config = dict(
    num_hidden_layers=8,
    hidden_size=256,
    num_attention_heads=2,
    num_key_value_heads=1,
    head_dim=64,
    intermediate_size=384,
    vocab_size=8192,
    hidden_act='swiglu',
    norm='rmsnorm',
    norm_place='pre',
    norm_eps=1e-06,
    positions='rope',
    rope_theta=100000.0,
    rope_fraction=0.5,
    qk_norm=True,
    attn_scale=0.125,
    bias='qkv',
    tie_word_embeddings=True,
    parallel_block=False,
    init='uniform',
    init_std_qkv=0.0229,
    init_std_o=0.0,
    init_std_up=0.0229,
    init_std_down=0.0,
    optimizer='muon_variant',
    learning_rate=0.0105,
    lr_mult_down=2.0,
    beta1=0.93,
    lr_head=0.00502,
    warmup_steps=0,
    schedule='wsd',
    decay_fraction=1.0,
    decay_shape='linear',
    final_lr_fraction=0.0,
    batch_tokens=16384,
    max_seq_len=256,
    doc_mask=True,
    train_tokens=148800000,
    max_steps=9083,
    dataset='wikipedia_en',
)
Each number is 128 + 24 x the weight over the matrix's rms, rounded and kept within 0 to 255. Layers, rows and columns count from 0. Numbers have three digits each.

# up: layer 5 MLP up, 384x256, rms 0.183, rows 26-60, columns 0-127
# down: layer 5 MLP down (transposed), 384x256, rms 0.224, rows 26-60, columns 0-127
# gate: layer 5 MLP gate, 384x256, rms 0.173, rows 27-61, columns 0-127
up26:136110142136134107143083123101112120106109134143142170120134142157128145112140141169119134170107111145096152126105112109140135132137140106118156107133126132149126147133086092131084155159119094117153125089095137149141159094089118131111093092109171101138129169166072116117159124159146144138141127098148088140126143109104125153134141125091151131124118117146169148150136146087120113131131
down26:117130102118148127104115139113155112104114159157145147105130133137139149119106141113136168131115113110078125075101140124121098144138121160092155148158126100079110147092149092100141115091141138139143169139093172145152083134123120117118084144112137116131103111135104127139113157097112165140109114150139082107141128094133112136149146156072127143110158101135184141145124160141118088118142
gate27:135117110103136135135152139135150120141138106116153113075085154098157124090122143131184121127152132114122124121158098113136104106104087133115135127104109157151096163110136137122127141123101116108146109108141171073119120112134121142133208153126131142100090139172133103120146121101096084111131133140137152149094084134142149085105125133130150090138088142117156134118134128107120114111113
up27:121119114125062131100120143156115141132152129153122149151122145146123118121069078102141134096122135181114168152133123108131117102123155139106086136084150134157090135110157179092147156110169116108137125089155134146134133114110133122134167121106126154151083134101094112090151145168125089154180166165110104113115088141117119171101137161149090149105177137091136158156157147103116185114109
down27:132139145067190146116085168089104127117188122117186137099112132090097103143136135121125110143139125131108159125117132083118132145157138138142133147160107118141129124142130152126159111106119120106149114156085158157102107139084088190124120134145122121135122117109093090129119111111172159122132112137123068140121074143111162148119093138134121116106129146145121125160132130143146111144157
gate28:113131125116140155107156102103135151148139105113158147171125131153150139131107122143145181172100084114168158085120211162130102119148187128100146102139111144152138154126145104132149097122154098127126122136135124117086149112154116163091123131099129127131141147126157118199146111111123162102138127194139110111161138131146117157146107116132089121144125117126140103100150129140138143119136
up28:113112129101143141148179126106152086116171161122151163099089138122135122132132137115151155149114104114113143156139161158098105129094135173154151164086136098093165139118146092143103189110166061103096150126080147108073142112127124161133099109129117109142143144123115153153124109111160172155123124108139152117169121163126117141131141069116150178166100167094160144093162123110120154146108
down28:144107119200121134132093100161128136079107120092190123156110121185095085123133138132172123118106126129139141124093112120116128119163119118126154106135121182095148099116095140133127123119134150160142133139106114138124118138147124096115091132147117124152139118122131176171170151153108113155125146161131129145147136120095113142100162162143131131159139114164116142117130110128146091111130
gate29:125117147120139166133137153076159112126102106142135137162124101143146148136130145080125131146081131125105107131149189153125079163146121124162142109167173131097144120126206153098160106101132108156096127135077106091158119092108094153113132115125136124122101166165140171128134119070155155141139121152093116149127147155142117136140091163097136125141149159150145167156130146139192137146139
up29:093153133155159068123092086185140127128170108091110146132087139104061161143119126113153147139116100128137092165131134105147122125091126121185136144134109124106093081149133186142156186159102125121166117122136143136140124126140084094158157133187112136107147114131123141147120168147107108140092145146111163100121139112089113113124116148085122127132124159131123152113095099140103122170057
down29:144136173092115087103112158130130103147116116111093131157131119102092142135127131053111136156138108182175101114120109108168099130146112150116129129140133114120101142133166133116119117122101078130074127099147165101158105164134120103133133128129133116105148150171120149110106127117142162117128160140103085121124128128170155137132153106139136113117167108126148190092106110153092128148111
gate30:103115102120125157119149147127171126138128103104112090117159150167104134142129122102217132120134146115127086106140112118159157085125119142110152155139097139121126124110169134098077119112137107162118102184117173146147144151111123132072156126103147141152098143113161089159145098135096133090160091162081146132099163107103157143132122106142116180106122118171155086134116127093130068148116
up30:131134131131126113135129119115116143097161098120125146135121139118125086107082135143117151107128110143089067126106150086163122180130076107135138126148110083151120155116113121149100124158092118126157148100100127109058143114082144129072108127118095091131144079124129125126158133102164134086087129168139143144126156153111131134095139163127144146123121097149130152138145101137166120158132
down30:120113127159109157150156121112157131144143127158168112097129172090136139123121114114135127126130141109117134136129130103125147180150098107132081099101105136123109180106154151159123087092133151136112155109111139110127104114133100121183118106084115115130070143118157092128135114137131140110124128091126100115167148137153141060141128099103161099127068138148105065123071132153171139117125
gate31:118112107084167113119127116155155100064150113133153123119152137135135125136124132120107162145157104113136096137104129155167131106115118208190091137139144164110105136141148148146145137091159117110150137172152143114123123110179122183127141134101130134107132131116126188118137158137103100106153104105163101124169138110109158142144160154149132156120138106132107133123082129118159128124142
up31:169109110116150131164125119133165088147131134136139193153158129113101112138147158137083154106114171133121146151134126133176133133144129134123148130132160151163154147120173133133164133073133136094144104162141148094138112120133129101132115146121127108153132170137130167161099157136150105118111075120150160153115143093110122129167086096121079145141111106141135124125136108085161114125125
down31:112128139089144157129162101119143096161143138113120143130115082122129120094111102123127124121170144122145088142136141141135101107100091124107147131112106129098092097135132138146129136149089129153101109121128152151138124165100154154134137098127188090121178125138119156155129111129133107175151148117142142066145078107153139174127134113136112127174112106182125143131121144157120071120146
gate32:125136098141124174073147115096157114152153187084159126093121126111142127140106158149139174142138132108128183140124116150149115178059105148136141114143092124108095135107123126097158109144120083125117110127137113115138116172103156168149091143091110134107109096136148125110088134125101058100153112173120144135160141168145122119106126108163082141090126149096093139121145179140165120094180
up32:134130151129106104106132108123196129126140139101110121134181167135112150082149141146122209130125137096136094118155111140134157101147155154156097180114064160116116166130112119120106148132112130149127134100111142110112155129139161132083096109068130092146073065108104099202153124127139107117162106128126135151138110140145133138109134101193088068116126125132127104115110143110118129101124
down32:101163114145146134142158094101178136131126103144113143143167158164168176146136187156149164161177125150142106147120111170132150132101112151135113150126166128114154150147146089099124157129138118170155137110121134092124138162095108078135103089128116101176179181153061136111113141172171144066156112095140090134132160136113158162144109128135085127083107124134108173107113183126157067132139
gate33:140114148127084172092132173169140106145124152146128130164140144153106108109094170157141168105134130089102189105129080126076168111092120124104140110132133131174126170111133153123137113121103100129102162169155093101113100161131146167161144099185145149141109123147143137125100128151123131128096146127135121126130164146142116125136090105098134074148087086132096104128131159052145136155107
up33:121110109126104144078141117132188121104151156156132119137133124176107124105173164134101087128109163107128158131137107120134167118081130115121137130122140127160166141142117167085100112117078128087137153142158084111114126097113150151153147079108141134165126125173119125170107113144124118100068165113078085131147155151096146111116157122099128116144120136172120118113113124099145139143161
down33:124144130159078145139125095138176139156128178154116122143138112149122092139169127107168111131152131093155136110157118106135162147127130139101113165105156115133157165139090148107143109138113123084107124122177085140167111114113131148153109103120141148136130137135132099173128161134148132092169132125114127139150153069095135044121161171115137091168159135119149059146136116114144175118084
gate34:109146146132092126140129108156107167167125087142142113108136104107134084160168149160140155178148103138079149141102099106101171101105083121107137134130097115148156084137183121125140132142083103139145125147183114126138161134097119172115133143127116123127109113141147135091164135141106141157098129144123123130128122102134166144081120091143084132117117102101107136158158172120107136129118
up34:128126115138124177128133121127126099094136122124111150118154114139140166139114155110102146143130149109129098091123180120104152122166144199114138137128082122098092128134156161130135110125114151129133129147138179095132106129126116118104117084124138124145153102141138151167154127134128124125096075083118129127114092135131113122110145149132099122122125119141124122141066082134150163138147
down34:131145127139150138094138113102159127146151130155162151110127069132139134139165140123155138055172122127131140096119144133102088132133152126118162139087152090111121088168095129111130170127123118141138125143146102074132068141091180143081123105139142120115107131135118135115095149108097149147140121101087098158130128120120148183105099121138109109095125156119119139139122127135123119054054
gate35:157113078103100179126102103114179109114111177163140108112164108083168115101089118127133137134156137156134112169120147119139117110105146106154125139146110117143102131131151130128119118141118150152113101169106137144137137145145112150134174119103148109138126174108111166115163121128124158142131133134066141105095114112175136137173151118115129130122129109110147125105141135119152106093104
up35:118132134120114114091084134152137136107149155113158138143174137115126132086138110121119170073129139124162113154099095141188127173144124121082147124118106135193162081137118116153128109132116140124131050113124145112155111147109091116128112100105125128148106112119143116107167093125125115105115111176151113135116152131162117106075134103106133089146106110154118133121114103082100160169113
down35:115145136068137133104120173098096114124127111131134058161083132174090144132150139118142128144142159147095113150119160109163139152126123141133124121143119104108149184139148137130107126094129142109123131150113115093145130142164134098138117116111145100135136116109133123107126148143126140139105126167133148121125118137092145121123116131141148144093145099121146140141117103054125150155122
gate36:131171160148138117162104104118142154135113125106101112124161104123059087118102139144165123150095123176168160095103130108112154150091093135104106125193142165136100167144077134128083157145094137214165137112134098125106092148150158149131095119135134094179162113124094118145122111123124118073081126121146095141129122141112129140116155165149107160121107125168152122122130106120161143089166
up36:162129137078133159088199138120093176115157103102135149137131110142123122126093143161079123105177173098114082134117119151098167147162187122145147141165148098118146120112147106157152149160147131116104136157123176124118146147138105076122090055171137143095145111134164118118099101147132104154098147078110164151134181113160127137198127115185147140078136127130132149095109105163120139133109
down36:142123096136127161130136158151120162133173133131157161145104121127108140085128168107158122152116110151150072105160147123134143125153115132128136176157132112100115123137096081175116139129130141139096168143136125125143180127105116124098097105130105140085129119097113108141111107118137086111098075134154153124138148112135077112152143085145129051151138138152147165144121142136155136135149
gate37:138203111100130124110151119117129151087113137132116144118138118108130081114079112125124177130134085127101114133117136149136108098117104154088130170123114116115143121146087129142111142118142139177144095112165117118118126165107117116123127104089097112142127085144115136104142122147107154091053138134104116114108114137162112117101161068149151141142125145150155142120130117088137150122179
up37:127102135102171136164185138115115112126165107099129134113111164151192131148121145129136111118141109130100180124137142130123115107132117140138143164103131107182132110186138164130145119134098131120163166103158091134132142135164127152162163168097142126106134112102095132122102157111132121140101127139127149113118122115117116105151137096163128138140138147091144188129104135137126125145116
down37:161127126113125100148134173107137137155133135133106156144160081103168094120098109108173084144110116139120159152104147067127135129109117133132083126128140126111134131175135135144127144105117134151096175160173126103137117136144140144115104112144124101137112131124140107199118136137094136069113107134115126158154133149108108150129151110102115128126114116098125157123150104126146122148129
gate38:129153130129147119134133135100109139149132132092090153211114139102110149140156168120134108145114085122136131121139137159119145130103102102147100119149155141154122141113114119157123130107173113125124110122193074122163155143167128151134118112155116156148140123144113114121115091134132142115081145097122106142114111129148142129104144088112138114130157116168161102108121124148113110117176
up38:140205136112126106131074132106154114109090118142118077168109138138165127127133169153120133108120102123128160130142132128147143130112073098088086141096049179203131135136127138162112121127140142146141134117162123146126145129076123119104058113136158126162193117123141177135122130109123156096096144141146096100093102129142114158164145135144094142091131122131141111138136120107128141118162
down38:134142147102131135108100154153143146075139122123113103161099097087096123119072132119127126132087121115103160144178108092149104101142138099109116135109133131106077162173116182163144100112121113078142109121135153173136149114165124172170092102106158064177131164141137107142132079096073126077160131138186122110129142158138144141168140136087154140157082122136117132163126133121127107076127
gate39:164134099151142110115104145076161108155139121054150125125167119096120152129118164143182126079120175165140159133130104129136115120145131128102135140163154119148111117148132128149097132109168158156143104133157136148134098129127121112104127112110125125081126144140152145147141135129127122143109110155140138145126122105154146146126067138087107097125133127129066107129149155163127132118138
up39:110138111157098144112129096147138153173130178117123091106123169101137116085109136110152157140143131100157169152177127134089128163140136108099180111090128133148121113128082151119151157159158135191098115122104114134090086143151079127129104149142142086140131117126117156108155139160155109134145145112139090111123100146099151137117109117200166129139137105165136105101129143123132133102099
down39:137085162139116152178106129128097102131103121082145141153116145126159132120163119130135168142156107100125138092132112132124097125101136131130124102135116093094111169118123135164190146122112091140156170128126137126116108123093139123169121111171145115122109125116088122103128160134108102137092168116136116090136110119100139099121170144134124164095123119144133107139122091111146125114087
gate40:130127113074168137145133139099112137119139129130124112120079120171135070090102120119118115156163074150114149127152151120115106141111121132146110121134161139169114148114135137110129116144141157138115105159127142144130128108146104111132129149127130157158094122088081144131159130123096127123107123104113128128101137154113118120131105119107110117132163135094146139115110140093099115115146
up40:117182120112158122115177131119124119139109111108117095149120117100118096137115131093130128140098080175092133070129137127118125132113132122144106104130103148122119130145162114116130159143130122134107145105136135114076142128151110139132186128118120136134087114124113144129130092162143085096144116127142129114147115165150104118174122117149133149115125147126141122111129063106107121132104
down40:142115150127172132120117151165129111110123124088146129134154124102143140124136113146131109137154148123158118128149142116178155115160164119130118104153150124116145125144161151088124106146153156111129128124138122142142147118128108227137143131114115161129119125153071113115150144098100130133131109108167093101134137148156101128143127128124146106120101087103161151148151143131147112127140
gate41:173118122073087160133108095172146082144130141118111140138143155164157154162126110129128108141150120147180100119118142100112175126079098111167153148114123077103118150111128147144090152105125141145171131152105134126107102133172124128153115112155135141169133143106124147143121171156116128137100112112163142122091119144177107140123136108137099078121141148174086123084113139113136125162149
up41:145142146152136149109119137120105144114126131146149106087169140106113136149140134087135129093160135148140136146206132099144114118112117126146127094117139150171154123144147153139121189099155154090103104142156113128127122142144137119142134130144159140119106047138108148090114109161126084141139130118150110121147112164130150128089154100177113111127118093144135113128163152105123127137166
down41:130121145129131071104143115142114150145162139192124102145153112105116126125094156129056113167104131103114130129167168154091137110089121123130147144143140093087142139175087130124121129115089128131120116130118137130133164135126162126155111119110130143152111113124140101142134096132104157114133138143092154142122111120134133134090164153130144132099141113126126161139112123139149130125120
gate42:104147110172184106131131124134144123131114164151083173139114136158128091151110119174137163114150088109136115123097151134079130134152131127130120096157090180136130139094112124098121118089132119151145117147129140108123146145147136137131132155110155151181120177085161155160146160151132123148084136078173126084108109139106131119140135138078129177167130106130139130142154148110100154101120
up42:167139098149162139080094131153122151084132082086133143142121161121118154124111134149145106066136107144107060130155128162116128143136103092134123101133133144140136138113134109095100150151099094196140110113137160129116148133111139112145124123136119146145120093122095101116134088144149146105165126127146135137127152153131134134143137124107104126142135116118127114121148099123126097107083
down42:104152110117155134106087116129161153173158134148121097135124119177163135093121114156110119110119135082099129150126165129099111157173152095089076091119143096133137124169128134092134126105148139160125178135135118146145072158111145135127141156128147127161100132115127138135123116135159124143091100124123106161112106105111120099140096121139127146106131103109174119114179106085114123130132
gate43:116108141125137132111127098112179144125105112147150135088118114106160127144144091136144110100153127125089152109121124137109122188119101098172104089141082157168082163124179104133114152122113156105100141083098165145150111158126101134147136129174097091141133100113117150125131109107127120175126142122097159118176101116170157106134173176145147080150164114119118132121161138134180203115121
up43:101093109159167152105143131133123139161088165127189138130144135160130126112128125144092150111120114101145111145153163161141118113114177135146126081110081116110127133143122128193104085109131110147130134162159111128097114149100141118132112109124115124112119123114129152125160128129162135113138089106142134124098133118137107112112120112166143157098146132172170121128163148134112106146150
down43:108133135162150138152131131160137119122132111116126150162100148151126158139129142148146082097117148100126107127101127176149150135131128113120130096132143117129147069140111139128095114067109135181091105136122089153106109139131125096128121129110095102094154135136088138097098136113166115155122139125138106115110065121185125106164135137110140090085141141126150150161118158137094137126146
gate44:118139146112112128178152146140110107136108116140158147098126144109148101108119137103124155128128119140151114127151149196131149174122153110126105157087163136144108126113107170101110126139166108141094128159113074118142117117143145159133140124112125167142166124153133081149104084122111126170093115098131127074101166128122143109098126155114132138091131119127093101156130128110105135133123
up44:151115125106098157171136168113091093156122115174088106068120124132154119152090116114117100192119105081095121117134158142149105143156116128155164123097112143182085172138096157056136124113162136085106153179146101161127130134143108138114160119128068159151123106104103126104165111122151121149098134125141125081105133153190120109134151151094087135112140144139123117116103109129129127159137
down44:161127116125152104152131151116117102175088128125129155181125096140141119095145120125184159146163151121152118122124175134161181134137093180143112093177136120139166120163128148127129109123128141071083177131124122142133179088124107111120119188122112159138128121123115108123088117143150109096127125128110099136119130108125145093099115143105106151083120113138169095179122150147113150100140
gate45:124119088159110086150131127117161103131126096142138105183153096145098087154144130115081142126112127143136135141129085120162132088123183163107090141135188130106114181129134110122151163157124147131184125124140157079153107159148141137156163090171109107139112125126114110119140101139094128147126158149130130128135139121122124119160146160119161123121166161118126093068120152158167140152130
up45:132108107123077133145079096129115101141115117138153130142145130158125147062124082124119141172107170127108144127161114156099116136143145109161110124102127113134146163130100123098158141151114131122135130139151086131148126139112177147130146133109162123108078115151125117166136147109108110129109132144114158154110103141164107153169163129122124148134103120141107070144124179117114146128105
down45:068073118167071144147100148127096102108154136135158108095128154120104159108091122115139115117113137088117158119127149107113109122126153133128168153124071170111134148174107157156108128152061123118130135121147161081172154163166138117142140133151134111105111134123150108126164141134109115110124157136132098132116133145153106110151184131084131151140165101137075125126136113144147159115117
gate46:128145175150132107134124121171113115119130121192118137122153131126160134094112102087118097098121125129111101136126134103143153111120143124152118108146113132088118153128109124120100113131090087102122111129065154134132101121133124159195123143108108130104125090123109165105147187157130117138152134170138122110123143140113147173141149142123119079124135138123159108110120150151120139126169
up46:144088132132135127140153154129110133115097148147132120155146167143138150142096142127117116126110103123107178078108134156107134152125121120124130129105085110091125142118094135180123167084119094120125110146113147122120134112123163130143136134130078136087083128144116116156090109111100110160087113107138113128127179154101149120137126183110106110181124113150113129095171115155080169110129
down46:120161140151110133113090166094104114113129161130137120131129098105129141125111112119140076134112180131092130109179188102122147141116145108097158118139126127141116109124099153145146125110096131151115107166102097117137124154149135077121142135101111128112116126113144157115155104083118079137135135092137172188131144122166180151153143158123120145107104096162074140087123134130146132126137
gate47:133133132098058116115143154116107120104109151111158081090112116141145154136135092081144150165100119152143113111151153172106143119127172106114141181119136160169120105147086154086157149169161160080143137130174103134156101127153124189114120160101130186174135158156101153146103119106108108142134104126119088166125092146112080097129122097101133119140129121177141126070107096103177147112156
up47:159147124142111097102155176087148121122154146116144102143134186105130150119112133135093156102131052154094115168152112133164076135134127100136143122049157091149118132069154131155158131135175078170150114119157117106147137138139067118122102084133131123103151141156126160123147096157121121118168107145094150088140116145106104141147121121091134116141091141089126106124151136116167107083145
down47:086144115172117096139101105150126110150127126097122149093154127112097136068104121083111098164097140142125168126137124146142120131112106137146129129171142127178140084141092098119115145142158101122133120141127114120147124118147126050108124051116133116105134114109158136130143111158129100131126113125101133118120103149154119151085136132134134164141142116153117116085139087138139116124148
gate48:143134119133145118140099132079129141113144117138116098156136131133116096086104174127162164150117133115159119128143164051102146125176147120119119112118122190158148139093124106144145126141126115133180118119140126150117150125127079142114116149089122094127147119107111133154108104157080136150138107116147119163118149086143110128125131111145098169106154126151133094169103147144137112121152
up48:163116133107140098113163112121142139109161157140128153108129134160101140148086095136095148113131093095108127117108091165105108134120143104086118120159103123139114104123140133133111139135137174148105141129095147174099089129153179164095121141128131153115127123108160123153139146166130127108136091138155171103128081162134108130074109141127138113127125131120128129123165115116141139087112
down48:133194149133101092097105118141190133156113129146103157099123133177108153160125135133063107127118129127127134100130136185166114115153145120081129157119214112194153140158092088151142144143114170157120119132155107170143112145097146078136121149164155114163125122143128121100112120134143094120121131112086150139108111130115121159135153139101188085102135149108064149137140110123168130148134
gate49:142154106151118135141138138174058089085100126131133138105109120076131102159101140142114132087138129156074151101170166117126135166100103120134071112122104084129152108128158119142127120140128150153127137086143148158102096111170148127154110117150133083128152131116147154138119119142130163093094095146150139166106147118059135086142145132112102126135114123118100137155138083144143126128168
up49:103118124150161105133149096086133147137136122137084125139158118124105153107142167139099108160148128108103098158150131152129149096175135134119150092150121139126096105129147115186124137129136142095074127134114128136136165128119127135108101126105130100137116110146119105110121096146169157164105083121143089117147138099102138166130157133143134152090118169135178108146129101114136138101118
down49:129160134120164134141129138119042172112119155141115107167090166146134145190093096118113134151115116132108098112106110171154122162137096143133113142120133134106114134143105100114096124142156112099097142091130126121162140109177102122125095106114099129111154129151142151112159149121153140135069127111097131149107082117123117093142133100110118123119093121119139119109106145141161133116124
gate50:089128126112121167124090138151123124134125126160086135160112090078129070121107140124156143164138138126173153123116099159125126161148138154141120116122093121122115121147162092080151123142090100133148095134096102104094121137168128156127120096092132151134134140084139170112197131140151129107113094113147137117102164127060173127163123117090145165156120109115165132123119140168116160148122
up50:123104107088169164113110145090105158110110118139134116151127133100168182136144142115105121131167137169133153108139111102137140119131095170114071160170109110104130116105152162113135121115146058128147123067097167122122131155144108136142133139133136128121132127099107138142092134123171152138153091120151115160131135142153085100165152120147077162138133116135134169133167106115154135149122
down50:097135150136088131101116140088180119169126154100157135089135120152117158125107085122103152116167113120113139175166132092101137111172149129113114139187148135140157109147122085124156135107133164112127124148141102149141122062094140155120121127122141129090167106107139095171099138130144140141106115124119066095114103123131129163162140108080085096147143121110102084106146143135149141163090
gate51:153097167114155140127102131152127109142132190142135120085155133110185092142085147156157133107124139146130126153126106113160125139103094124136100113147151146139117131119123145121098099127093174155163093140123111111094095129126121157161165188147118151117175147086109138135077070102147114145143122130128125139153156114160109152116111098128159105109115147089103142095088139105161149093116
up51:125140123153124074169163138118178145087114133098151184130118119112151140092161150105102133181145128104118126095145065110151130106136128182117173102167142148117143127125160153130128143108143121172104131095124166138147140121141138132109154131084116196201108147135137139100159143116126157136101107093174100125171098133135168132163139122110134149089152149140123125124158127112134130101142
down51:140134120142129097150145129121113148114170123150124113132139131179131129098134082148121101127163119156116088107143128145127157160161187117162159131134140104121122167113154158127139127123121148133137152134110094115170119092110168098156112111168125123103077100113103132122168136112188155112084113158104194135109140133086133108123142093118127125149072198156115132162176126152150167184096
gate52:136168105121180108128144157172103155145166115102123135134100116141144129111085128115124143099149129064131125098147137127139141159105135160192151118149146165098145139184130127133091109144153130113070198145172141069121142131127120178104179152104163161137093110129135104124138110127125143081140108171142126129120104105124133131132095101117128124125100127152123087110126159154128123129107
up52:149113178144139161114109081110109113113189151143161115144162105144181102127136155161118111148086118130093099137141112158095130100123099149160124106155124097115093156117147141081109126120115125123165165156130145092137116105147155121129123108107127146153052110092140076128095070099141170109099137114176161128141139124113164104127089126112152158170105098139129139146105152118167161130154
down52:161081142102129107150103145117141119120156149138146146135073149163114133068092151119153143109130102135180120111129174136138157094138149143095117129179086128139129160114156104143134123111138145138112110107161138168153100127103153105156168114161111151177120135113133147118099104126111165124115146147146138154118123128151108170125129131099100142100117133082112145143099096116135111121164
gate53:116152122131081112124123147135085144155098090147142159151151140152106119133188147133122200140143155136126156145092120173126085162090109095122116195121160109143171124158157161139141153147101120122180157148130137129112123136120153154123158119147136152137146135181166176169129140090138092113119128169152168167143110108089111091118114159107158147136109130127122082144123148141128138139149
up53:164073122122129096139141129130177133140122096118116112116153106145151159143127167115134122102155133116134131144088103106083117114127132093114097159127136179120095099085154094159119116143136137135176190134096101157121137142134082142155119105102098131176161136136154111111102149148138124139137122142108104114118129116137161131109095092141162134106155133121149092112114090107136132137112
down53:122115120134111139082111164121129128113143135176154152111085104173117123135131133112150168119088100085097148129111141117089110124122143132146164139164130148150132116139113135148122089101131113125151135087093111134091153149095101099138138136122147115135140170090119136120137128062102137149162126107118164164128140124107164137179133098114173121111145153162115121094152108124153197146116
gate54:132141159142111118127115144121119136138171163173116121129151132091168130139090102091116143127136130128107142137139128144113116143125084106110145166120116142109100164159140087142140134109152117128128119127140112143187130109141112123074103086131136131131136130156143134137133125100128111141123148085111116098144159110117149104128155095089093136127164148150110150128152140125101130092101
up54:139111118101129126094169141106097093139173108148126107118154158072169151131127190147121125101109165162126145122183130159111140125166113147155151146091125120134159151134120153127157118141148122128149118115169070102139127114169129136120105107118170137139096120138132096123117130099093143144116149107095157108137085135132140170116140085113115094151151126083115112143136122146104096085134
down54:123141120114087145109175147139133075104126119083116093144139152095116101088154151116123151154156153120093136111141115152140127071108123106125134136120135154186186127165126107116180153174163108159129153142123092159184088121102145166119117102086115141135103125138076145116126143149104091124147123176126145103133106134136130154088111135135145123139124127155138131133147155122162129128129
gate55:141156115098156111134103135091103108133121137078069157142119161080142116124089106110151117156151125124131132103138085121183147124110130107117140066113139108121125187080111156145136149164139116159127147154152168115149147133117178162144111143109145108187138132106087142140102116118150109109140152108131111112148121141169108163131128111123087109140160126140122105162094154120133123125168
up55:142087090087138149118124146047146112115116164109097153136094116132109101127150155108129097111062085123110103136124155095098132129157107138086120136133111176148170168105106118132148092112088112159111144121104126156122141148198177159159152133067104108140105126135133154190123127100128102131164086131115136147119157105094174115118125174110141159118150112105135112114124089131117126130146
down55:086103175114100109146157144123135126140131122133090132155138152127112165119145148132161127145180089133115154132120114175141122143116135152130143101123122124175177145140129132158141145101125113121156120132137115079098155115075133158147109108139135104136146107147116126135147134109167081088121085085136157110092144098148154133132180124124164159137162100133078125125111134117172073173153
gate56:125138133127138111121123116112100118135125121130118102155120108124141127139150164132188170156154153159176119085130154114135107122082111098121148075102130146115105112142111134126109122118128147131158112136126127102104133136130161157173138120131103128153120119103121110108124144113118172105088097138066150133119058125131137129118126140161143127082162137136149112156159158180123150079191
up56:110080148184108097155140161085103156146124144133146179124145131166083129112141164158132144163075123115167100107125131134142139112117115182137082117148150144096129151123107142115104088110135106099125092133153106076124148118167123115119142149117159097134152127103079140130121139106123118138168110120169089144110129109106182158075145166120125126130110103129105171121136083120152121107154
down56:123148163157139110116105142117098190153120125128125137108119177141162172116119137100115144118106074154113071091106050153127107133173132142166114127108094150113145096061124160113118129138117113115106129164124080128182153126101113149102127173139138137133154114073124158124094144137107163134114189174182116147153134101128084126123101104168133129149125100112124135164152118132164131112122
gate57:146150125120119133135112145142113117135119091112145133100083113102138134123120135094160137142141161110129153136134126127113118167121091157109160156152101129088110103168136118131134137176153122122099116160078116112116138118135122147117138090096097150090133078159132118115135132130143129147128074111123125117107107150129162155109133128097150144083097122120145108095160152147136152106149
up57:138143155091135139108125128158147137113157115129152097134166139138113159174137173167113153085106083107115139119112149161133116091188135116145113104122124139144144114144112127152167113134097085115110096096202140076172184092132121133161125102122138108158086122100167091149111112123160177151078129128142112108120094146088095109093102143094094143110146164133174155094135134097132114127095
down57:120118121111145143118125155134146144141118142139105085164152116134156090105112151124115168148145151157111116097146105196147168116153091128088132109093107087141091090103170130135148136114133140111135155108125107132137156078142154250093109093143141130149190137098112153148129124169131125104137105121157100140147162146109102110117138102155129102140083147125127135159139107097100106125175
gate58:130147095145113140124141166194131129130138150070132125127125128165120155152109095152159129095117125129104137123100125124114079130101082128118135135149130151136140109086154148145076158146127109101118080103150152124130138174115111137127116131127133141127138112169124122143138068110089135104126123109099133138074137079086118128167128119109098093092093130103119152107105121156169078131085
up58:121119111087106155144109132131126142111120138125137187156150122156148107132114137138119109124112127120116103129138093097147082091153139113106142135157095122119133123120091128136093100083139138131126126088094138118151146115106102119116098124097110144176143140122088113111134077136095133107132102126136120125130118135081130116131174148106103132126096131111144135115118085129085149144092
down58:121129098137143136152130113117117131117146144079113143119152153180156163130141081124092145169091134159156156161103096138147115080142143141126174101107126134137134165118122103127118144116107156113094146119161129123162103124170107102114109096106097162100136121107101079116098154148152128132140159117173149097135121050133118117120123100107123121155107103136149097112135124096095143105101
gate59:105159145086125178146140144133096153143140123124119128091187127108140136153140065147133127117136132105129157130160123107109126141177117119163086129126152131152161125171154091141129135136143138141121119079120153119163119117104080159130128144112128136153147132145086098119120135111088149139127103127105144107103126149109140107153112125171108123145140134122078070128150183136166093145128
up59:141122118120159127114112167144150132144143169141121131181112146098123124133105119168151143148149168123155146129164102125142106115095157135098130192128136116141134145085137125098121116167114153104178160154128112141125137128127134130114144121098133111061113092092153137131123150164096074155160126158159186109125120135140130134151104139117160133113146167133172175109128121095119120159153
down59:115132139110104087126189152086119127090130147130148164152106114145157147096121131155086096122144169106140130167066153109150129094067130112128161108137187141172143165117101113119103106118179097178109101160150127104099138155123124150106119137164156105137107140088151103108137161129144141066120090171123134146121188122110098130128044076114118152084109124165114164126158065082139141120120
gate60:153121132060111139135149146122130131139125083132164076087114122098123134139084117168156182148160158145108143131168093142105121130149141140100121166158115076148135123119136129150162108140132126145138127100157134128160101147149105142122125117140149096143179162134160139135132138120121164145129127116152103171102146147137158083110163124102163134118137160150148147116119127091119100111108
up60:165122142127142112075112122143120149131147174098135130175150091075125119161149117148121116146117113106164116115132106130172097134095163129131093107111136131172121118124126119118117148130100143104171140118124106107098128144134161122134121121121117146121129124155112118104093121133149126131105155120130140086085093136140126142097146129163132143135142105156119140140095143126109134118112
down60:150108168111092124106132128122140116098120105139133153146145065151159123096137145112115120116128101130141141117163153126138181126121140137146135116139128118114124091094150102109115166170134112138089146139149113138150142118129130120124098142134098150091153112128094151120096101083141135146136116093122125128099133148132128114138134134124096138107148126136126165111099137113116153111133
gate61:084134129115164125118130103132114141171133143155144119132161148132120106152107134122157135105104104120084144144136121107135173086099122156126156123182121176134115108164150134124135169120114132133150161108105143125138080185137115101121077123148145163128124083116121072115109121124107136138168149088109081180091110149122139081153134100163134124142116155126121130136111142093138163138116